python train.py --n_layer=13 --d_model=224 --n_head=7 --n_kv_head=7 --head_dim=64 --d_mlp=896 --vocab_size=512 --activation="gelu" --norm="layernorm" --norm_place="post" --norm_eps=1e-06 --positions="learned" --qk_norm=false --attn_scale=0.125 --bias="all" --tie_embeddings=false --parallel_block=false --init="normal" --init_std_qkv=0.0191 --init_std_o=0.00376 --init_std_up=0.0191 --init_std_down=0.00376 --optimizer="soap_variant" --lr=0.00178 --lr_mult_qkv=0.7 --beta1=0.95 --beta2=0.98 --lr_head=0.00657 --warmup_steps=200 --schedule="cos" --final_lr_fraction=0.03 --batch_tokens=65536 --seq_len=256 --doc_mask=false --z_loss=1e-05 --train_tokens=263700000 --steps=4024 --dataset="wikipedia_en"
Each number is 128 + 24 x the weight over its row's rms, rounded and kept within 0 to 255. Layers, rows and columns count from 0. The size above them is the row's rms in percent of the matrix's.

# layer 2 MLP up, 896x224, rms 0.046, rows 595-601, columns 0-223
size [ 93 105  82 110 120  94  94]
[[ 96  92 159 131 102  83 115 153 116  83 107 153 151 120 117  85 185 151 125 132 132 144 104 115 148 141 162 154 125 177 137 160 100 137  80 121 126 136 120 168  83 120 179 114 158 140 132 132 139 132 111  98 145 145  89 100 145 113 113 136 109 122  88 119 106 124 164 115 153  64  72 160 120 179 119 130 133 159 105 117 188 114 108 166 118 130 129 141 114 119 110 114 134 131 152 128 155  90 144 141 177 130  90 145 168 136 161 132 127  79 130 146 125 126 128 121  93 173 161 136 148 110 150 134 162 136 124 175 105 103 120 142 103 132 164 121 133 144 140 114 120 115 128 103 151  90 114 141 123 147 154 147 133 142 170 161 128 138 134 141 158 117  87 132 133 135 123 159  70 156 131 132 132 152 113 179 100 143 124 122 123 138 118 111 172 105 126 156 108  87 131 141 139 109 129 132 126 126 182 134 103 139 127 148 132 123  91  85 113 124 111 136 127 136 118 120 138 158 167 139 161 141 111 141]
 [119 110 128 128 108 197 114 145 183 123 116 129 122 119 150 130 107 122 109 134 138 124 128 130 148 136 140 117 143 155 111 125 191 138 111 132 154 113 109 166 168 116  95 173 150 158 141 124 137 136 133 163 106 151  96 189 116 121 129 150 142 127 138 159 156  87 137 105 130 130 115 133 124 123 147 176 158 184  61 129 127 144 104 142 161 103 136 143 160 129 142 113  96  98 128 145 155 113 139 122 129 102 146 110 172 112  85 110 120 136 157 115 112 138 134 124 158 100 120 137 142  75 148 124 118 115 146 158  95 125 157 121 123 119 149 125 121  94 179 138 135 130 163 118 120 136 135 104 126 135 116 103 169 127 125 111 131 118  83 123 165 124 167 144  89 102 125 147 111 121 155 147  88 139 140 166 119  96 121 134  91 123 163 110 132  99 151 145 150 153  97  88 153 107 138 131 127 139  70 120  87 120  74 122  96 133 140 165 152  75 102 104 155 146 123 132 144 188 134  95 127 161 141 124]
 [100 143 141 126 142 119 132 107 160 125  94 158 130 106 147 140 119  95 136  90  88  83 111 111 129 106 129 120 133 120 161 142 129 141 131  99 154 125 154  86 112 133 141 141 135 173 157 118 118 121 107 165 100 107 158 130 165 131 128 166 125 104 121 127 129 131 160 119 107  94 125  93 149 135 127 147 186 100 153  82 150 142 107 131 115 153  90  89 153 121 148 135 143  74 117 163 155  70 155 121 131 164 129 150 141 156 105 128 117 143  97  76  85 128 111 163 147 125 106  75 142 121 127 104 124 145 125  80 143 135 122 175  95  86 137 132 162 104 156 100 114 167 114 110 193 115 121 110 112 128 128  84 172 132  79 111  78 100  95  87 140 115 171 135 129 119 109 122 154  89 128  85 134 108 152 121 168 173 129 146 116 124 151 120 131 119 177 108 109 145 123  96 107 139 119 101 151 127 136 142 132 138 149 121 123 141 142 132  90 108 133 158 114 138 126 141 137 125 126 113 132 141 150 162]
 [111 100  98 136 100 135 132 118 141  87  95 124 137 126 127 125 102 143 131 119 146 169 120 110  75 127  92 169 120 151 121 169 120 154 118 125 101 124 128 160 129 117 112 137 124 139 135  88 127 142  92 132 158 101 129 128 134 146 128 169 108 173 168  89 151 158 135 110 129 114 113 130 153 192 120 175 159 124 127 153 150 162 137 103 142 104  99 108 122 139 142 113 120 131 154 167 104 106 122 149  99 159 127 146 146 110 155 163 143 141 156  86 146 117  54 162 134 157 132 112 153  84 105 112 162 113 133 130 114 120 100 137 124 133 162  89 154 123 132 109 101 152 129 137 107  96 116 133 133 130  90 116 137 117 113 156 148 137 139 161 144 133 116 102 135 158 126 111 138  90 124 157 124 147  87 103 130 114 119 128 143 155 148  68 123 157 134 100 178 127  92 128 107 123 134 137 117 187  91  84 149  99 117  89 142 152 160 173  93 148 182 124 113 124 132 130 163 158 128  80  93 143 135 147]
 [ 95 146 117 127  77 117 127 138 157 133 119 112 149 154  90 105 125 131 154 138 122 138 114  97 129 138 158 119 119  90 104  94 142 116 158 165  71 137 165  79 136 123 154 132 143 125 116 148 110 122 124 145 113  91 149 137 119 126 143 127 127 105 122 122 113 125 156  80 131 106  95 142 128 125 108 141 165 156 175 134  93 160 157 140 107 151 136 151 173 106 126 139 163 126 126  86  98 148 122 146 131 111 130 154 149 145  93 146 150 149 101 116 167 157 118 111 127 139 106 133 129 105 114 164 151  95 111 107 122 134 128  99 139 128 135 151 129 107  85 102 101 146 182  88 143 127  94 146 128 192 164 175 160 110 116  69 123 140 113 139 164 140 128 165 124  96 159 164 153 167 141 113  93 142 118 144 108 104  93 120 123 121 117 147 126 118 132 153 126 170 114  87 108  79 110 166 181 125 100 154 120 156 131 156 160 178 130 101 155 158 153 122 151 137  97 140 107 104 133 108 131 109 113 148]
 [127 149 147 143 153 152 128 106 121 115 137  90 141 151 139 113 106 106 165  99 118 121 144 178 106 159 118 134 136 146 113 153 128 125 115 127 148  95 123 152 175 147 137 131 120 148 119 101 150 143 140  94 140 129 122 145 162 112  95 110 161 143 108 124 129  97 125 120 120 119 172 143 135 116 127 114 145 115  95 142 132 102 127  85 130 110 120 161  77  97 138 118  82 131 160 111 165 112 146 140 149 141 121 158 139  58 158  95 135 120  98 140 128 132 113 164 139 126 143 175 114 151 138 112 148 124 140 188 149 102 181 147 123 130 121 156 110 161 117 104 165 162 117 133 134 169 162 158 126 156 148 131 151 111 114 184 146 129 101 121 139 121 108 138 180 179 127 151 139 138 145 102  70 126 106 141 109 102 105  81 168 108 168 185 177 140 154 157 133 137  84 130 115 118 140 131 115 123 145 142 137 128 154 100  97 118 130 114 145 136 154 115  98  66 155 144 177 116 153 120 128 130 154 135]
 [101 145 188 122 154 112 137 117 115 113 148 131 113  92 107 100 151  90 109 174 124 116 121  73 124 152  82 122  97  79 139 127 164 150 119 137 125 132 146 125  92 121 119 136 122 157 121 158 124 161 133 131 126 131 151 149 141 123 112 110 167 124 145 105 123 187 105 180  93 125 146  70 122 137 125 135 129 118 109 122 118 117  84 118 152 106 114 130 124 161 124 152 135 126 142 114 108  89 126 134 106 160 138 131 141  78 138 122 142 104 152 130  61 107 157 159 159  90 119  94  94 103 161 112 140 114 172 137 122 126 149 135 120 118 117 133 114 185 123 156  97 182  97 131 152 109 158 159  96 124 157 113 103 175 108 166 132 139 118 105 117  99 114 116 145 129 170 135 140 126 116 103 132 121 108 122 119 147 146 139 116 123  67 140 140 104 135 106 191 133 139 110 156 109 153 133 144  89 159 114 132 135 121  89 126 148 170 123 111 133 135 148 135 103 143 113 150 150 149 121 179 181 137 134]]
# layer 2 MLP down (transposed), 896x224, rms 0.0409, rows 595-601, columns 0-223
size [ 96 100  88 108 114  94  93]
[[111 140 139  97  99 143 124 101 164 142 112 165 131 153 121 185 117 111 142 125 134 146 143 124 152 159 145 122 124 139 140 138 146  76 169 132 103 121 117 122 125 121 143 159 150  93 113 164 100 102 110 183 154 138 142 152 114 136 137 132  87  78 153 155 119  92 108  84 156 125 138 140 123 160 127 112 149 133 146 140 143  91 196 155 138 114 123  75  85 129 150 106 103 110 135 166 127 179 161 103 117 120 105 141 134  96 111 114 120 142 133 142 126 112 145 138 138 136 134 113 133 125 126 159 107 133 142 153 119 123 133 105 137 127 148 135  95 151 120 130 116 129 145 141 160 112 102 111 122 143  94 134 153  87 116 110 138 159 120 114 139 143  83 180 118 105 130 182 113 121 138 183 124 157  87 120 150 149 104 143 148 173 145  78 118 107 126 107  64 140 138 143 145 125  87 111 104 106  96 120 172 136 122 106  94 124 104 142 140 104 137 171 170 135  85 102 158  99 119  82 121 129 164 108]
 [125 147 123 126 149 106 119 179 138 132 101 108 135 132 121 189 105 148 185 128  93 147 121 131 138  64 121  87 111 112 130 151 107 129 143 143 126 130 102 123 129 108 136 120 131 150 137 154 114 137 128 128 122 147 114 102 154 146 146 123 116 137 102 107 119 162 147 116 152 132 112 148 138 114  80 103 109 115 175 118 141  87  99 104 145 117 144 103 138 157 127 129  64 112 109  94 101 169 153 107  97 144 108 118 129 143 155 137 109 100 145 124 153 137  99  92 157 140 117 159 178 132 140 128 122 146 156 109 101 168 151  94 136 128  74 138 121  94  79 144 111 134 135 146 117 126 133 132 167 133 104  90 110  87 112 155  84 135 128 108 131 101 141 141 170 170 104 130 121 110 103 102 148 139 154 141 103 137 120 144 150 168 133 128 155 172 132 150 166 139 122 115 117 139 148 143  87 127 114 119 153 119 119 134 128 177  81 121 116 119 129  95  66 141 121 112 149  94 133  97 181 203 123 111]
 [117 124 104 155 128 134 204 142 124 146 118 146  95 109 139 131 124 148 114 154 165  79 135  83 149  92 120 183  93 139 128 122  96 111 118 134 127 115 174 125  88 123 142 143 139 103 148 179 173 120 124 136 115 131 113  78 178  90 120 155 204 113 107 109 121 134 119 123 117  79 148 117 129 108 129 154 138 123 178 124 130 124 133 108 126 148  92 134 119 146 148 134 130 148 105 123 179 111 142 148 148 117 109 142 169 111 140 126  94  89 118  85 148 112 123 129 173 116 145 123 121 116 118 114 137 106 155 109 141 111 152 104 120 139  98  99 107 100 126 124 114 141 166 136 153  95 133 136 133 125 160  57 133 144 126 132 131 116 136 149  94 118  84 140 164 147 126 113 128 177 122 161 125 123 109 154  70 104  96 171  94 157 146  95  94 131 114 132 157 157 134 130 146 112 158 120 134 126 120  88 134 108 129 128 126 120 142 132 123 135 148 149 118 124 170 115 162 130 154 148 114 113 187 133]
 [134 143 133 106 118 119 153 123 130 146 141 102 121 143 109  80 139  89 114 143 102 110 101 128 146 117  91 122 131 102 110 136  93  87 154 136 119 162 139 152 129 127 124 102 119 141 161 110  89 119 129 113  88 151 101 112 145 140 123 138  89 105 104 108 118 129 131 196 146 116 118 151 103  92 139 142  88 131  98 108  81 145 119  73 112 112 106 118 178 111 106 174 125 135 114 146 150 157 107 157 126 137 146 133 120 150 140 121  99 114  81 169 102 157 127 139 150 133  72 114 124 129 116 141 147 122  68  84 121 173  96 110 118 113 123 179 116 129 154 168 135 128 132 144 126 124 120  99  85 126 149  91 108 132 148 127 134 121 143 154 110 136 112 127 125 128 152 135  62 127 136  53 149 126 128 118 148 128 104 131 136 124 120 158 155  99 124 143 102 125 108 113 133 120 149 160 123  83 149  73 129 116 132 126 123 112  87 165 136  92  80 158 103 106 123 125 136  62 148 146 110 102 143  92]
 [134 122 127 132 137  83 133 138 144 112 113 154 123 123  86 129 169 130 129  69  90 124 114 123 132 113 145 140 163 158 113 154 137 132 148 124 159 138  97 172 132 158 106 102 114 123 174 169 130 115 113 127 130 190 163 111 114 114 109 124 158 152 135 100 110  98 128 175 161  96 125 127 129  67 160 163  85 157 143 135 191 148 157 125 112 135  82 143 143 133 165 137 117 117 136 153 136 104 106 113 106 138 176  97 128 124 158 141 177  93 112 136 124 146 136 108 124 160 132 136 134 114 150 136 130 117 140 106 114 135  95 119 102 118 139 142 126 100 136 121 143  98 134 111 126 159 135  88 128  97 140 137 105 131 100 157 154  61 120 155 128  86 172 137 133 135 127 130 123 169 150  78 136 114 151 130 145 149 151 128 130 168  83 139 150 110 148 131 130  95 141 130 111  85 169 156 138 162 153 117 165 107 119 120 122 143 120 124  95 114  91 123  82  97 142 118 154 159 146 119 109 103 182 103]
 [132 126 120 111 134 120 178 148 149 101 146 153 130  92 171 108 122 136 137 140 150 152 141 126 134  86 161 164 129 161 134 196 137 162 143 136 134 151 131 141  96 147 145 140 129 109 120 107 154 129 104 135 159  89  76  99  91 113 174  90 139 118 136 105 111 130 124 149 163 140 139 100 145 156 136 148 101 154 132 102 128 130 175 161 115  97 159 146 166 135 131 148 111 126 120 104 110 147 129 111 120 167 119 144 136 131  85 162 170 119 121 121 115 120 122 136 116 132 116 160 134 136 128 124 110 138 159 159 197 105  97 121 171 148 114 133 126 146 107  95 128 140 128 162 131 158 101 106 136 137 151 138 139 134 157 157  96 171 117 139  83  72 133 145 124  83 133 146 126 104  97 140 101 102 135  65 109 133 103 170 136 155  78 113 117 120 109 134 141 114 139 126 113 160 124 123 135 120 107  95 112 187 177 146 129 122 107 119 156 129  94 121 158 163 122 123 144  87 115 154 135  92 178 140]
 [119 155  84 149 139 121 125 167 177 145 136  97 121 156 183 132 112 147 151 131 140 146 107 115 112 127 162 130  79 113 129 169 173 106 121 150 128  94  77 171 139 171 119 120 170 110 132 123 159  86  84 111 118 144 158 146  90 128 142 125 116 120 144 149 105 109 120 137 131 125 140 139 125 136 120 131  95 137 137 164 131 119 110 112 152 126 131  99 142 136 127 121 125  88 112 112 119 123 130  86 102 125 106 125 100 132 104 150 138 128 149 118 114 102 107 123 127 154 165 167 163 134 114 161 128 122 125 146 125 126 120 112 120  93 101 118 155 120 141 126 118  97 179 110 186 109 125  83 132 154 151  80 142  94 115 153 163 148 180 131 164 118 183 205 102 114 131  91 130 114 138 128 132 101 131 121 125 116 162 133 143 145 125 138  97 130 129 147 122  94 154 137 118  82 164 137 140 133 146 128 121 129 161 104  73 102 113 108 126 128 116 127 128 144 127 128 164  96  81 186 169  79 132 110]]